{
  "num_hidden_layers": 16,
  "hidden_size": 192,
  "num_attention_heads": 2,
  "num_key_value_heads": 2,
  "head_dim": 96,
  "intermediate_size": 448,
  "vocab_size": 8192,
  "hidden_act": "swiglu",
  "norm": "rmsnorm",
  "norm_place": "pre",
  "norm_eps": 1e-05,
  "positions": "rope",
  "rope_theta": 10000.0,
  "rope_fraction": 1.0,
  "qk_norm": false,
  "attn_scale": 0.102,
  "bias": "none",
  "tie_word_embeddings": false,
  "parallel_block": false,
  "init": "orth",
  "init_std_qkv": 0.0361,
  "init_std_o": 0.0,
  "init_std_up": 0.0361,
  "init_std_down": 0.0,
  "optimizer": "muon_variant",
  "learning_rate": 0.00702,
  "beta1": 0.9,
  "weight_decay": 0.022,
  "lr_head": 0.00675,
  "max_grad_norm": 1.0,
  "warmup_steps": 200,
  "schedule": "wsd",
  "decay_fraction": 0.736,
  "decay_shape": "linear",
  "final_lr_fraction": 0.0,
  "batch_tokens": 16384,
  "max_seq_len": 512,
  "doc_mask": false,
  "train_tokens": 168200000,
  "max_steps": 10267,
  "dataset": "wikipedia_en"
}
Each number is 500 + 50 x the weight over its row's rms, rounded and kept within 0 to 999. Layers, rows and columns count from 0. Numbers have three digits each. The size before them is the row's rms in percent of the matrix's.

# k: layer 5 attention key, 192x192, rms 0.0977, rows 130-191, columns 128-191
# q: layer 5 attention query, 192x192, rms 0.0956, rows 131-191, columns 128-191
# v: layer 5 attention value, 192x192, rms 0.0853, rows 96-134, columns 128-191
# o: layer 5 attention output (transposed), 192x192, rms 0.0627, rows 96-133, columns 128-191
k130 114:575489516445474449438398509491487512512450484470541481517467594485487535542464552552517482512497443555647394609544423476418572574517487511541454507534465528483461443529518499570454662514479526
q131 107:460503451571546543470464562496500555473492449497555450402563492495455463525436478494573544481580511376532470569460532531543464591490515500569460507457488507545447533480467492499525489515511440
k131 105:501463548576457490537475468494505566537534524476511393499449430503578495517499476544562519479516513460519451421467450443453498560481507540579513534582503478629509457524529388447499601559531514
q132 107:499413409483531360577468472463525493444429480489486543487522545460572434551524602504637442587476549519554486533530470533542612534545438480460498630494520433470531473571616478539444447517508384
k132 107:467475550518544521495566456497523531573529540451421476500576542452470471493458412441567521561490499438481499504548623444589561456597477510556460519586399538562479578480466575482529516501446486
q133 108:515475525451512528534557446566501490595462540474378465536475470468443560523544491480485503513583582564523556546567535564501509615523538548519582490539534472483521483474440489468536496562432599
k133 106:593496489381551451538536495461522498422520496507536413504524522504604479489479493446560572548474432483500385466594523572541533404387555446476516501436524522518410495535565473449492391465538450
q134 114:483490577598571552492577501543445519476547507572449487476494473569454443419450479464550484492529556438509502441487482471457559532533470591457500430500452456596463459410518488616448426472526375
k134 112:453493433486521495455531471505465537420396431485466507574495526479525495462601505578396444468497462548377553521389537545417519517607606512522446521482447465439474402405376480503509485528496553
q135 105:522474477493509397445391477588533414618458509458528451566522477501427589556491557443523527515455484420495388571527474467483554528575526494545525494454490493492406515488443478499532463614451481
k135 105:493467413531479487543527496541497476499496416518476450523528478562555583467579517532484461437393527442691500536399505556549504476559547482479502547524489448485569559408445453562554513429545457
q136 106:419580436500467480494450403515490618543542498424442548550530508511618538521488535531500539459443459510524441445538485438555446517490480507458447483508471420535422503527537446533437558465525467
k136 109:544509594552437476577492527476387473526506508522505583450582506412492471496480474509425399480538524558465510556474585470462429499501525514464469528380470530521640497469469548477506561525428503
q137 100:525532558575438481492510492487577528454518483470512404486554485527444486438403521488443460568516481468485543503580469559627568475514490467508514494459600483451464493567402490598455529523548502
k137 106:537446485474519510533455464527458564474456528556546585471528498553470540545526488478592508489580479463502485645455425526587480433407472518475615431455510463455496443542490559430421499505462377
q138 107:492593468517541490428496494455483391480625592568537470499482492530506595518495488525478417475493429463496553532475533550486576513518512515571469435539483534498459457464540454517535461509539493
k138 105:443490446448464457472480485421505504331546527473456530535493484492479538490497414469484505535511504402560557474473436545495520430585540455447488493430436524438540534383397457529452503503397493
q139 105:588497494424528533584485549487494492448482468555449463494485483502549485464536478429497504573479448359573543392385441476512571497458548504527510413516565566513559496457496521398529494454467314
k139 106:542489594573481520376599488492410464518531562451448561549491458521436433492406415498459454464585533534499533495473505555558529452565423585463487607532563503472459481509450452497462451455591498
q140 100:465471483567534575520526528508518487535479494515445584485410491443520558456514503492552467438419579363575537468540502445457500502500395472560543499449529511474503587538579481533464479492586608
k140 109:461489454460485439519470509543410493502441508501548579508519478479544446468517502467511502479419561456558502497449560491479500408506563510606491513425469507502540516634506567547526445524437569
q141 107:571497410495527568489494509446514426430521458544528478467455458498500466523529429498439524475438529502508476506436539502453412538527431414571468435455437555537542565463403635552488516474572539
k141 104:483464575560547439484503507539500523573507496516518512479508478456600560502496480477583417504478532533493527517437477475572510513561540493506493423484522515523600553457410453555504577523546540
q142 105:496524471389451439445387487472535515331602475583465455517535549485418482454567467578556449496554546445503443451489459525465453478485435556454457474472487443344547495562513558482571513454506518
k142 107:509541500554509537521483480630420520508480569423577484508434478529418551398481574397520478472568463536506497471432435480526503553459513527495564505604560459423568534526499530454472520435600486
q143 103:483473408579624382440524499500517510478464501484511628510443539479450471557540446467570466472556574553507439499468493473476522493502515440545380518508459516491463496599460585470580469485604492
k143 098:495535635525506533488583480475524580542519518570514454548487490511518484508540488462458584547426524384481614640504538504480507506549435568498539507479440484488570516489484499631473566467503448
q144 100:445466511409492520575569561449539469528509494456556327510601510466511556469549530419584612580418551472400485463535473490522429496488569491485533465409497421523557505497543484483608534512452509
k144 090:474529518482519498577490488570523570511429499444472511546544546481448529654488447461439385560497484492567567470450453494556460554456522451562450511540406507445536485498446487491453495512528579
q145 093:497424460507556489441496489533601514490507409541586485476522480516511527487533529439508517399529593485590508460419502523495563535511613427514498498560431464426480445410492519497612502568497404
k145 098:424416555457366461490553568539479582608521554491521438552571499534410478535504576517513505454476540527583488492557507483564507492506453560431473556581558573584570552563508531516454474518578546
q146 098:419479522478498463499543502578546504442483591492509468444506546563500486544524611556510582505457476542484518487439379481515480547449384544588497406479475422565469554414490497520542459542397532
k146 096:524518485471534482537468476451493542567523458525486469545592497497517443527507485473447477504520548482468578461543381499514556521457583527441535486454462527502535581417431442548527492508567545
q147 098:556483485589451546472444510503465524518533507480565530380371478508506453550440502540524437481492496485520448584484534453461519566566580531560430480580611574445512487401520558558412531491608412
k147 090:444488523489552404455462528525500412503473522456550467563493516573554593405439583517514496523618471481532452518517540562505444416505454452492516489440408577484514432618521462455595466504493491
q148 107:426441519509490541549475533520436478607495492500521546502516501590446471500430431514469536466519433463486563523510538538416511366474514484490413530498533546512454466544445495521419440476470467
k148 095:563521529497555467554481515487568534433453454583467538527497550556482513520443518452360568527564545515483383558530502465617515456409463574544513464514512418469495391520553570491518411479484454
q149 101:534501478416556476473536498606505568455464531531517491428435564445554466485516480488378618583482560522437583501482478586512526508551473549443519453450628514485461392491452472559454442570481511
k149 100:497435486525513571470482536477530511488411487453535469512476529577479493477489545504618473502525432495489483538579494376503453464437465631577462595529515475491555493650541548405533487476502433
q150 102:437555422551440498486557537480496486450480432496434459558533460531517508483589545446396494503459467535506559430517471450488316511424500470512553414418502471533535516505524398489537422544534568
k150 094:401486528576573569529528413549476512472469504550513578473518523471589479602594445530611478567562571430579457522558414507573537460500561504457615542464483512541526557399432469502579493555540464
q151 101:420397460441513550566504461466536469370454524529465393477498548511566492492524506514547491529557487463528480544393478502490521519488407536494577368459477540485467521617513440511484503560492584
k151 087:471514591567473523431476533527445484573516482473621523456472519429449538505535500467532475569587483436505485428462457557483574512472461524527510489476449578484488454416502517532581549531476526
q152 099:399479561497511526510472478420510450519591527508536447443591431413428566439519519476589525424490504417594530470510473534535537487495602485410562458502523435432452532505490409408557427573523481
k152 097:546528464497563460455508516466559528556416445454526518546602524602523513493460550539439473436550591519487507500466502534499494544603424485528504579546568492584465518469564480618498483438485590
q153 097:525472501507490481435522486389510536535536509472475524542486453522420448481479499511527503456527439489475487518495580547457511344436525463612496551516539438461504523607461467525430503416569498
k153 101:472515549480384533530547485546564497475490574582493477491453490560442497422589511595550572547466565502489550541485546520560565604444469470438491419434574560488504463409529523414525486542463470
q154 093:439485468485522391501510523551511516478480495556541435460580563576529537477533530557483441534522568433581487432447411510535492563452435565485628495485530514557562499479482430524494433516508502
k154 088:544556444559401470471514510536484472434445539489575602505508544465464563477530437526543574531571572497461536561488529463503387397497558477477501561453396501541584501436518440452626464560551471
q155 110:483421390589532490494492463469546441528431556503395550518570514545541618488509481507517565472546605477486554476504413506509447479422553540525587478467545470452520520486517337463488513538404502
k155 101:459436541414474588477541525543438573504488499463473498444474495472544523581514599487579528489445440363467395489423491528501539476621475489509462557523509549504591548536558449482579494441516408
q156 103:574494492576468511573541476535478443457462507562427508487489399572484569393507460555550466491569485490495499572580408491582506521434533513561536521512497505515512442500506511472546551513436505
k156 098:420563628463491491546461449425475526482442442515525518621542529595478446514465491526407444494506443610472515456489509564435437537582519486486558343581446463457394480548576406536434512567509509
q157 097:461542561546504519471494413415474511518534481463392493522548453453607545484541497474384508605488449519490566422373547432485508496470456513468539511522540567434567610574558392529578541543469548
k157 099:554556467384529526418493579578493466500535454450473540448529519448522533485536496557541503524500624459444549515460522554522527547515549425533491435478494579488517544502432474519460546454460551
q158 109:511514497504407478661497426465609425498428473482504418581571467423523467478468470546588499523504461553565446475391563539473556536453590549501542526565493526506487538633489448478518532508496461
k158 109:465431474560582513583505535417539476524555487537491503418519608501545566442497425524601555517570609552496419563473529592605535547511446431556526471527422489525477481409502503488449539404505475
q159 106:457485507592481416434512405533444566439543471462627506501518518422440531432566450509393608455540489561484488472463520559424544502424430453498402568502533513450616511449492516484497491492448521
k159 098:531466534485517520591488497441574493516456536539437554549586448483546600544505566515497502599503430522469493567555473488436512478493456462430601527582625517593489493482473420527526506492419498
q160 096:514469511476518507486456561532497518527473545460585556504475532473534462556398508581405515514446524490438442448447532414530599559473471476473472581494519530450461501491502429471477386495525541
k160 098:574541489453480384450431464410555452426554433530493505529463511492417467412517508519505515409432491562663572634544523499477462486395449562491475585511512606408565464596503466542512481509432405
q161 110:579682536558517520544574456540545551437441560544556579575431540515505424532510432461435454554584486477483452575517500515489436513503514579464479471565510447516447636538541499490529427514372545
k161 107:337448412533527506469576481554467509436569534463507518541521446571527581495371571462444464457477541515522459541574509463478536490461525506539534453427430502402522588534470501445510517490512566
q162 096:503435524467596495548473447527491563530494461493464561554557536509599561496439488499456510484510593535517530479534612537529461466483504590411608609590608447496426593466518390487481560551404508
k162 099:488494451466440431467529481516478422591476502473510575588540483511342487530500545543578524380519412527544441544499544466471431546486492506605476456535514492461427541440502539476482432493534546
q163 117:549558525435578432515383545525486557481454474554489471472495616517463498544484554433465522521415500542451425420568471541511491537511606517476482443559444486507557547505537497403503361508475486
k163 114:496490452563497555494478502494512468473504546493470500608466569580497547545537502563499516490423548444507521518468499477506469468517468451470517474549480540422443380474556579509492480477426521
q164 096:622575520416459575411539503471402478512476499461494434555558399496514513498547569493493491584512395469371395486526455522478520461499494428499563456505518514484474477496585472509535543352485457
k164 089:509528496533394606598552440484535524548455474505450514392558537523497579506507465480502496518556560382457535439616537447558506518578457451437514532600543417517482571443502453444393499584538477
q165 110:532533599388510485416409438473434489478507474527515569470498454421559464594473637496583379559515435471394381572375480505547470583508465481448598505425532493440507510465510557561606530509604618
k165 105:458528459522512520516530536573477491524503487505519404439495510542522598546484520507529538435479514509434631437499412530528445569600535558517489535510504481497552521379484485446504533473569492
q166 107:625490443494475491477506477506543526520496482498554515415453576528362453519533508424499541571547520452475450515459488497391412483534467542505488484446572394489589482437503507537520463649517520
k166 109:516496530526532478513478460542586450511429443542601435490504420503575499545474459514480594626364474448500482537506465511538469519443504425448545522423489499476420566547505440554612475517530442
q167 103:510481549432509489564495431484519531510450514624549416492536406455429510480536457499470509516369445526524485468545523449441479503506494458497509518472491450603495514554516551435499421517558580
k167 106:510467513527398467495519477529461520472493511446537495508568481586507508534489505546487446638456505495525542470465451528552473466566403500495506591466482367515604524518559541438437527603568480
q168 107:536554408482479510470619460422484454507491469477510464526517470496625471526372528440530470485495469524453512521516452543452455501440553543486530489459518508443459472490504504505507466590528602
k168 104:558504549530503443493462524493366529413512498565473566479463468598437482439585453413586481333547560459580395509473447513505519565512519462494541524539503503500526501427490553439554489485440418
q169 108:554458550449547559494518453455485513485436571602561451450518507485494440511472500534476519570431428568379508481421511440515418435505512575537539473453543535502435486458452532544473489482499417
k169 107:494563566536430513491538489537432530493557509421441519486526590587467471541456443483479613460509500434535532516447449536519542422511496462402553569531470504516517512459558568471450500546514397
q170 091:408477496604388474524486470502549488576543450480503466590480488475489527437518578505467390448511608545598533368549464510504516496484510363521536502570501497441589513543520555612461478494500523
k170 113:476565532355529460492556498555527489442475529608452605501551566445570469524527454484517486500530544483502498441486448507427508487435361481557513439493460508594373532506591499511465562438584612
q171 109:526503562420480389555441468519508480460465488427442609483479479573619519574558545530484429460543405533486526509403535455531519562456371528503565579552589506473559436513497465505545542436448642
k171 110:478500526386513563484475422359497524578459536520497423509507483464466512599411496577532489508436527555452594550565437506490512469482558433429396452504464548535595573481470497445499501439579493
q172 111:467612580511495568467507516439461487485525443520501522595465423510537488566503527488582527443401434518470390488598579429490472487543508513533460428528396405530536514509486503510527466438484596
k172 114:431421555428501614477448538496484492531468556491519484480551525534493413492515492478441485433426501535482481512517533537461530481471489501376396431448551548434618470495495477502506545517513476
q173 109:487510594562529501489493502454544523477441504472468556473477528533569370437444473461457529430466441492419445418481589420438475491528533530506487476511501508493475457465496518547491484493471432
k173 112:415569456503539494419479490435538484426526494530484500532524560526558517548566440483453464422571608541531360548445446490435457504579551527497399482543486427462511438540525407462504498515527570
q174 104:434488465593586554484546450446579497444490432439437531518527408454482570471501589611414474440542420460562493442510377494467500544423508533442462475463559403420558496474529497511556494495472573
k174 105:523563532572502531455471571582572533477437474449527571487567445493605538530464477443512470518535539489516478434473504508528573576471521552579534496558467518576571512408474457471465476410460454
q175 100:468540538490483527489608512571537560477521447499458516518518512529506432533427565531577513519445428507522565503494482486522510489509432490566518445486449473479499506453480501493492502568511624
k175 100:550475478426425425515483544547531476453387536507491429487532457460499414592509504476500399493482453597521447534517516509430514571431523471499451448529430488572450572542556508430567427530508455
q176 117:426458535496555438507546567542415458439486505546547557570444540576520427589544446487465528518475540460449491552492476440483439537523435499517406550463533496452529448453480443475518399447426526
k176 120:553417532466478506556529488486549569456511472454414509474536542542460567491456614604456415482453545567502501589520606462506589580567442535495422492496521580541557516447500416496583548493475528
q177 103:537437465611532424512570483533529483490545540545641526547546502444466537600503501427559506495587511577523575533452506496533508444493512547399450490576477524464570433571461466499584480512540463
k177 108:509529540551454606480621617542500509519437534533506455473517521526359421554518527515543550606492503528496566492524523520474492496526483529415540479515522578518453577447480556569564418491515490
q178 115:439457484488488476481479469558515442449524486462403444480417487553469456616535499442478480528524496565411348492503508510453459532488504435348554530539433484457519487472452536532447548502524519
k178 112:443565523500563453432531452578508408528492581499494454409557595491462552528521588473481451509400458459520601594574458531532566437527464462515466552482533550523599386427613548516578480483508503
q179 100:453509499512483485486529515479417481512429506523450425528498521494485532589467440518504615521450535472504494496476457532508531468483515660535470474360494508528506521432558503452574433564403520
k179 100:562495496549455469577386560543502477511509444523387605568401524561490451544447529525517474389515518510579521566520616518472446534561488535509563530521472538424455560470496493470476605511510483
q180 104:542478416547480569453434455604503451440462494483510481525434582474523545464492570484543470443447502554561432507372481540508485578550488507551554417524573478494367552461503514473506490576484579
k180 103:456492485559474423490468540551485387543608522497421470499532481490458490518585458520520571436457464483479433394547499470490500475557469444560477519506515473487499565442495511512530503464531586
q181 104:547469513547474509552518608521634506525473519433549549435469460505453516488524553459516545567460457549456484445507466500459505537569466462553424527524438570494529571621489450527503572427564445
k181 102:412580588469451546423432586431657525503436480520534475496497475441503508530510385469443429650503509562533568503420508547538538470515446505449502468491509551515525528639485548466513438472510441
q182 112:459532495508531543457590432542471445458502412527439466507499517448516461486476447531555497459603420409606522447557408423514558491432554486613549457464457525475476490419491437425544491491461474
k182 111:477508426545503515442479587557479428457504540529444550558446553520405478547517473567537495454446543533527426466517482514546500507578559551453506530468435503417501496560596500533464457563493437
q183 107:549520518433539481513573483496408469465480495423456467567471459566479463575448530480418467460552460407408537554444528532497592498539464601417518472580419382501551537561445549435513478467469581
k183 104:456492498537573558456499509509485478442495494438522520527458541497399457523572607495529562439520534554537567510472383555529427523492514512464470452486464585523495469422526515460589484544492492
q184 106:486501429597503470516540453523483562443451469404466444448502534441459451545443563516468476604493503321537599482481513495419594422513574494406457517539520527519501553545568536464552572506577515
k184 110:493514483544491495479472549502530430450524484528595562493450493508493427494503421515548487498486443501548456559466528519550518499579488455509566484584399522539501533488451412378471518504431540
q185 111:519474434591542379510503488471550515489564497488500494479504507535477484514453385596487506460559441458519513434528469577473448562514597450530507422480512486530592504451531463486516564569465438
k185 106:497583483522462512479555483574417491419477527506509514432543466590552565480548439473527440563600511396560452485555497529463461455462474478468504488478544489409473444552478453541520439384528580
q186 112:423501533445504509405501588503501488558496483472461540513438548504456560483438567439497465550538507516416433477553453461470545489489520500449458507520471422568545486454541530539511439446510539
k186 111:470511504521459478402527432504648459518512512510530522523427543479470481467566472474466590457438501471358532430488456478473510460592525482455535506390474570496494519429519530515568460591478478
q187 112:466549490518521448489464500563443393539521478425371519416473516442534561508477525452510487542446516444452588520469465469508466457565533561570431482551521480470573413501460485569403555504493497
k187 104:600424448399493464507433486523503526582463522542493617527410436544487408514489526500537438445455539478461476544465509511528564413557586473474516523512552515469413486521505478494508546423533525
q188 100:525461516438534452496503508509418542516547488533553532477489405567512607491401501545547481435477512537456458497448512496490435427570464517601420507547506455561506549558452478450421482443519641
k188 102:582507558479363433529540502505437450500519488491564506579483438544449492399608531622517503538444572546513425547497477466456507522427546505452539427478540529362491491444463530543537552517502547
q189 112:576427601534515473560545500536581475481459437513463539483478518506438532500436528540462552502435486557502448448520454394489579430479466587518474447524431536491545426452498502467410427494557453
k189 112:443502581441511550510503512556462535530457417443597458518550517482636486545535447492528405475510522508474493523496500435554541504592455584373534544523445560496502415485516560472499456452535508
q190 111:475500513394571515491521483496527545530466458494429499494487496546565484571523509527513435504454504452490487484533481574548533453531453546642481450534474527373436473459449500443544463398448481
k190 112:515532459565456457534570497538545569502460525439559493523525578471472456528478513481548526484521545457504590530381509501478440514471564509495446522465558567521481474541600450472603466494526367
q191 107:375523499525471481509461509546525439515535421498560442520467497494496514494446559495502437463480515498554507527486522529529468440459519415401542562458590554432523422430536457561529417476517509
k191 103:510541430406571554507461516513543435440473537627513525551590536446455415540459467590494617423471532484528445456473499465522444531479467520480518527550513464481464509432481374568530484542436537
v96 107:395473454477457626471440428496520556463592553386443504490505450504483551421561550458504461476460513511484403461522510458529421566519533451547534476544478461549497470593450548576465667489513515
o96 103:527504557523503399507576528407613408494499512570508492521514466472470584534533462493455589459386542411466584500515385584518518556460385527520422557520483502596543546369440488431456501571501516
v97 101:528557506500470479421556535467500503504470566462484509536490527484362539503517416433447462429548470510536458459482611411592525479407467447503460533573484515511482514499507569497517633487508526
o97 099:548558539541506560450511377510496444516465540506491545518487460509469522522534580465462561506415494472461409485413502593517470518456524611553454463468480570521519449420542494576560563561524524
v98 101:520436523458479535560445472446545555529597577472499429524491528541428467469541465469532537496412455478563504573475497520593447570499576512585469461528619416468516563438488503552566480472547561
o98 108:482532497477468498446625510530525548394536549459561553448521413547477572468490465588504407417498580528495563517515389449483558543515508462447629495523541522418555548459363473415439475535574456
v99 098:476514586452517554466505548457574426377474477430409593433517580512425518434468487549559572402431503531457537441441567582464487551520504561480415442565525557537487444452522586485482472499461539
o99 100:434529591586476389437484563614580492467490500534492526588471549472444434552513436445469521528526462439498480426566478537506370483599489442545525565511517408481506467505538485524492556551554523
v100 104:604438533486433486540514507519521525468493499465531439556472496425470482560532559547514398526435500433499533477424473449510503502531484548511437519547529467477480459509552523459582570472486452
o100 107:381471448521463569525516552445549490535639510423499493450496448510513535485408486490494465442584573476499507385554575444482522446529511584475559548649532532415497472487380449464518587460569521
v101 103:573535428579434558468443458612510478559476558492510512473494413546504493471561481651433450462514523497425561459412457434503492396551464537480466497513501537484483491558448588520458585510558526
o101 112:504482462560601495514560478564470491474498553479464508410481464447510563465558425522476567493581526470530444508580340597536508549509491497493475477524497571480464466508494545456640430512502517
v102 103:458561527496568506668515507622553584474490508535443483497542437484438512536504508519507501541447496497464490475578509484495518549464489491504600614484528473550476459483542486607488535411521469
o102 111:545410522440532528327445518414541458493587510636532498501473462508420507461508376526464539375547478560511532533486479484466435544440558519523499486524494554450501531519563480472507522505464464
v103 100:517508452508448442489471552500519496472526490345487536541568491431502528438523474499422524456443486509490551599546533610533443472486462510556505452420402561575468551569502504533489475461534500
o103 111:512530536483493552488450513425469543474452455499457496439505379464467429500547514518473465462591510453472478436575506521469473475467470408513445536399459486530487466464416507438535364427539485
v104 108:539431577412548479508428546462471452520471389498493483449538498449575545576466506417441490506500474438517545557467411529546469565515518563525490535527518529477483564410552421470463460512483471
o104 107:490532482493490486453489498475542596546428468414417427575464534478513524401537506588630429532463498521547516553492570462446576522530570487382562509460543516526568443585551480537541474461597409
v105 098:538556511552468414411471503499550571522472402562566514545559485539505465600493473497496456536406482487596483544534529505518466542552391580500493520513494528508409514486432556400529456490521496
o105 100:524537466427460491544484399535456490547562478561460426473463529475506532405559570471527479501595555444510520476480503508479546515419562427464521527445589399405565521454554507519505462400447546
v106 107:438485466513477477560497519519516529532571617467590531491456549581490471423513538447458545608585476463561522534508534478466467498432470495508455505532443474521475462550487527408438591516481537
o106 110:547500462522421575551561488533475529457535454470523502520481447570479518438494606568549471513524450461492500540403511567515471522564457473503527522499512555510522582456445459477505350519414460
v107 101:445466576522584569506538519436532586572513527485553452483499503519525461487486530520544554470556471488509501465607484450529545381500523397470518548522493464499492491556536535428453426459551465
o107 106:474504477509428583443459525643464471498462538522484556556525495549527575467446468556534581542457602496483473504482586502476493495511460491548478517581475582542494434487409518504484519551440525
v108 099:531577480393547494499562512573460540461511496494526468526535521477483558473463448447428436559540541479589523499550515505440448392413554542378494480502533563489602483521535399485510507534588486
o108 103:534515398433552509503505484449446479491486336496459579443432501462441429580555636583481473516501506520479518479463585570528559492601449508479461480606585405509475539510528605484498542515467413
v109 098:544561478552468452476408429395477524463546450435571450519460445565566464485584556545403545519548519504518387554465527557426465424513552506603510557553456546494385389494494450494512603501487508
o109 106:433509537441481411503565443537582442456495513567493545524528501462497474421475560523608528433456428475475578448431486478414434520504441495433470544416513561478471485486506562485457512487545507
v110 105:528449426556480506558518453461533506553478438486470532500577491405522574507496420435583570539517551479449580535577470557460499479558468437511518502384507522537526568516516466530548502484531505
o110 105:530560477565518460493536509499492527523459514556449515473496432559520455536503473527563565358509461569568434481524594402501459404521445491527513449453468529563503490518517499454476503495461494
v111 105:516408553514567481539572487527602519496478410555564442444540481479524501406500473489410556601557557536486516461579450471452539533565495554548589527480499509446570454457491437486428452475462656
o111 100:537639436441438391540453529509480485543503510515389487524478541488536415599460522478492535357424480532486553577440446480460481471541492480562513473525467553538428517481479534468549560456468508
v112 091:484499531417533526466436554486489533474528450548388490454487383485429444491415436456581426446504531454468549479569458477475419519463512492533569457423558540597484440545419527569562416483484450
o112 090:568501579529509582464471564476546423494438585586437521577593564420488476547536479495488544404460496514479481490606479507465640502494552479505502582485522507432511507598483551468474517504490463
v113 106:468371543541562523553463473526541492514511407568452390526441463593571425433436461447484501480589474565510502490481480457471519527506542579427604477522540518482529427409545438467484558517453490
o113 109:565556529452490562518428557468464516492494467509476563639525585493531466599430460463507541469427464437504487542464492524457540582460521430469477561520477549453449480396446491548548582437494520
v114 107:533436478469556543466427622426487472589479508422412501503512485458549581437438446414513501504542461459500590529518485502510538484439507502506555442522535542452564444576500530491549546509496534
o114 109:446614467539404559507492464533421481465422503488479548531515531472501567499506532474538439453460543465544395433479494496572561431480498521563554406510577520520564470435484621461519436406569540
v115 099:538542505581428541446529474554509456508533502484548456531535531488520505427530467515576445518594521530482501481538523506479484454568445516529542567501478471520526445566508497464590439508524459
o115 105:508501528574552553496519578464497550419541537570460474495470488600518575536410535536479555521464527450487432566458560387442493421477560472541367609480437462481466491550432479554503482552512599
v116 105:486591529521526473432523545475394525444491528483512509476473496499509556520560595522558471474513525517491439524493585549458547611485553494552535509585413521516516523496451486496437544575465428
o116 118:464464531375565450479455558533472482547478549586436470555544666544482549481528459524507505545465576430482531516502434524489448425457440551396486540546487463558498452530543500504448527380566560
v117 099:430395460545562464436535461479437511643533539455565431390560472659461488452509564538568570544495451495496446484419524493553519480582449493491560541551521505499462446554529454526474508509510526
o117 108:456507436436556394488522504432495510563494496521511491596455485476496553497512497508525429463519479504435462500496559456563442570527471405474437514423516571543495481525435542530458315560511560
v118 106:565562519489533429457487482601479533466457467557453497485508431579537570456537510581486498483511579489430545486600530529421543535561431474461519524441443480515531536429505535545430444476519473
o118 115:438551509488516534513512428551542443462518478469515400417473574497522399492540423424437520504462409484612545522526520508524451542450542553520453500553529532469473530522530475412530485415349434
v119 109:572463453458506476417437531466536581526451426493556449593503452412512537516467588477427525557501480558433538493589568536491500454532416532505464517490530483565464489528536430491485554554562567
o119 117:513509458479482442497503443511467447530462505496486457478527511521557498437444513460566447460542504453504469453501547473552609527504454452551568488573584551595503415531454482393464582510552399
v120 107:541441482576484437449406506524486518408485498592540454507407443471468567541560529508450468522557500507495535554527472512542518520520396522520366498431591456461488505424512528498400451585546406
o120 110:507535427422554583570513424490508485579496445505475460428575571489434511454525456430522462479524468428534537496491435473570462545434541486424570515568456538568463501478480502527479610509438543
v121 110:387570492514495562469541417563524490574501471510573505491493556521438467509516362476473559551525548485557541519505428536436557503536587523520526475494473489485482462469486468559521466601525556
o121 113:490504546443592467555443541524485500459413462567514574391456583456563586482549460561525488566461576470515510484400535538532531529489449517529571506555466553424558446537442466424504495560449464
v122 098:515503471583502571472442484446545450476462519480551457485389489392411583350414488485455544478540531448487478476553493498621497497425475480544472498549583475509420449524500553500413562545544451
o122 102:586601433500498503538496482428502522512520453540440642508503502591516604409476506469505512560493454411447480512447447495431466531486512520567534494532503512595438473421478494518449514493546534
v123 105:505519462533553494465517559527457467508606444517472639468574517557450562394511480545581480536601387483491545503488484586418512480575561487479535415419500561491504524533512529480542535465535477
o123 107:568473523541446426482428496517414477487528506514520488597496471470449518515526585415524481512450478427461427506515480579528531494492466514494495632501574495482560583529548619494468315434457457
v124 102:609538545455494446554631596456505531481476501553454531510463556391493558531468589436499418499513481433563481496483493465605472573445597525408450477490505482443468462486492539505496537427494424
o124 103:564430499491431518542458531438455575540499436462516573488527532421444452412457471508399531444537441472438565432457531523470467552565490554482491480514522392483567447595570496572488373561526425
v125 110:591524528503517490383446465520565432541543446435475461594619449502557546508462473501442443549431453545457474452510521523443455508537515491523565461399466456502446482485378541528566463489550576
o125 118:520512459487513376484436604400500448485511501412511465410443511536431527599468522545544481456515532471421519529482455478548519534506431394545427599472522502414503579484487532421467559522571422
v126 091:399418472563497504470441424465534523503491540488502423488468431493525570516509449464506593480551489521408509556467404484483520491596487530558492434458545488438473361576543451445446428604500568
o126 093:568551486493469498558533565498514513510534401507504538465468601423471565545389447515527485516471531490546584480521557453507473402493528544615549480567551583508488419506455530436528390501553433
v127 112:469535557543487552503549469514502496561513536471526464493514461522528438418513495447492541485525471499552549452500472435474534606396487559577517519642543430517470564456488506413466459448433535
o127 121:516534499508529473515502508479481409480484533522475481500546486519466571473527469556496496530450487451577498577519567544443404458368520409511544436496476591496551562550482467595521530543582513
v128 107:554526442549500440446569554457429484610510484474517565559557464517495468389572522624588430502412453588422587478486466469408498508509492480452584581454482545628564598503443482525420514563489498
o128 105:562437477511497412491477482460393484477470613518433452482535466494546431502502496405587407515544491500459436510490469478521538467534430572550526423471573621420478490533504540521552413459428508
v129 097:572546506485431518531323462389512509388532541491477513420507344544529427461551511491543505433461477522429493505490471554410520563526438513492582442488503561555508544580467530545552528492502508
o129 101:472510473534513545431512494504533439476445551566534578500417513424498552560522459485533512572529565565523439536586571453511486565485535518554422469420502473481568515476526545520531429515545496
v130 103:496559508505526720612459500513514441449539404506505460538553600502487549513566444490537478541462472482560545371560445457480502483531465535467496601476497420548474478558527507471449486415455522
o130 118:584465502481498488522515524583547452613505508516404510474449499485507527592539467493481540563474550499450567501513494540473523520392442421560504514505454428452584540463384492539435625588477488
v131 108:469490486571484401491558495562510514540454510530457450498461560509574451560475468447489507544484516496540497534526480473422412497426553526483574533414514529445472479530488521491479554568541526
o131 109:417522486451517481537432502525508450548493437469396596473432587501474494478473487580415574430475451492580570465445522404535521511495481470530507551498468479470485488524573423558402524487452475
v132 101:493508478581438554473507450523452520567545522451568524586514518537541531472490488539519535446552533513502528548480496481517497490410569554485634590553486475489433564496539493605556519507590470
o132 104:497423556513434553502502545451446469464542486561462572469536466496428544415561566489502393606519538469550556515484383504473417583470537512440395450425487510426529559504496525508512476446557520
v133 108:497525464534487466464491554494596448475454500449527418453478426552498490493474613541501631430489417642540504513444496459496529516531508485495543522556449528400515472465497521467536531472439515
o133 115:563467511552452464417467552546399492507564516488469531453479533400524456519469364500542564579490574434539500506539481497525418513467452485514432463406508495494498455509463432561492571485538563
v134 099:618426521517488495517519430525454462491539543480534448485500532512499536407522522386480456559456528565528387616426535517615421459527539553509542440567501484556533409466475530477405533408472502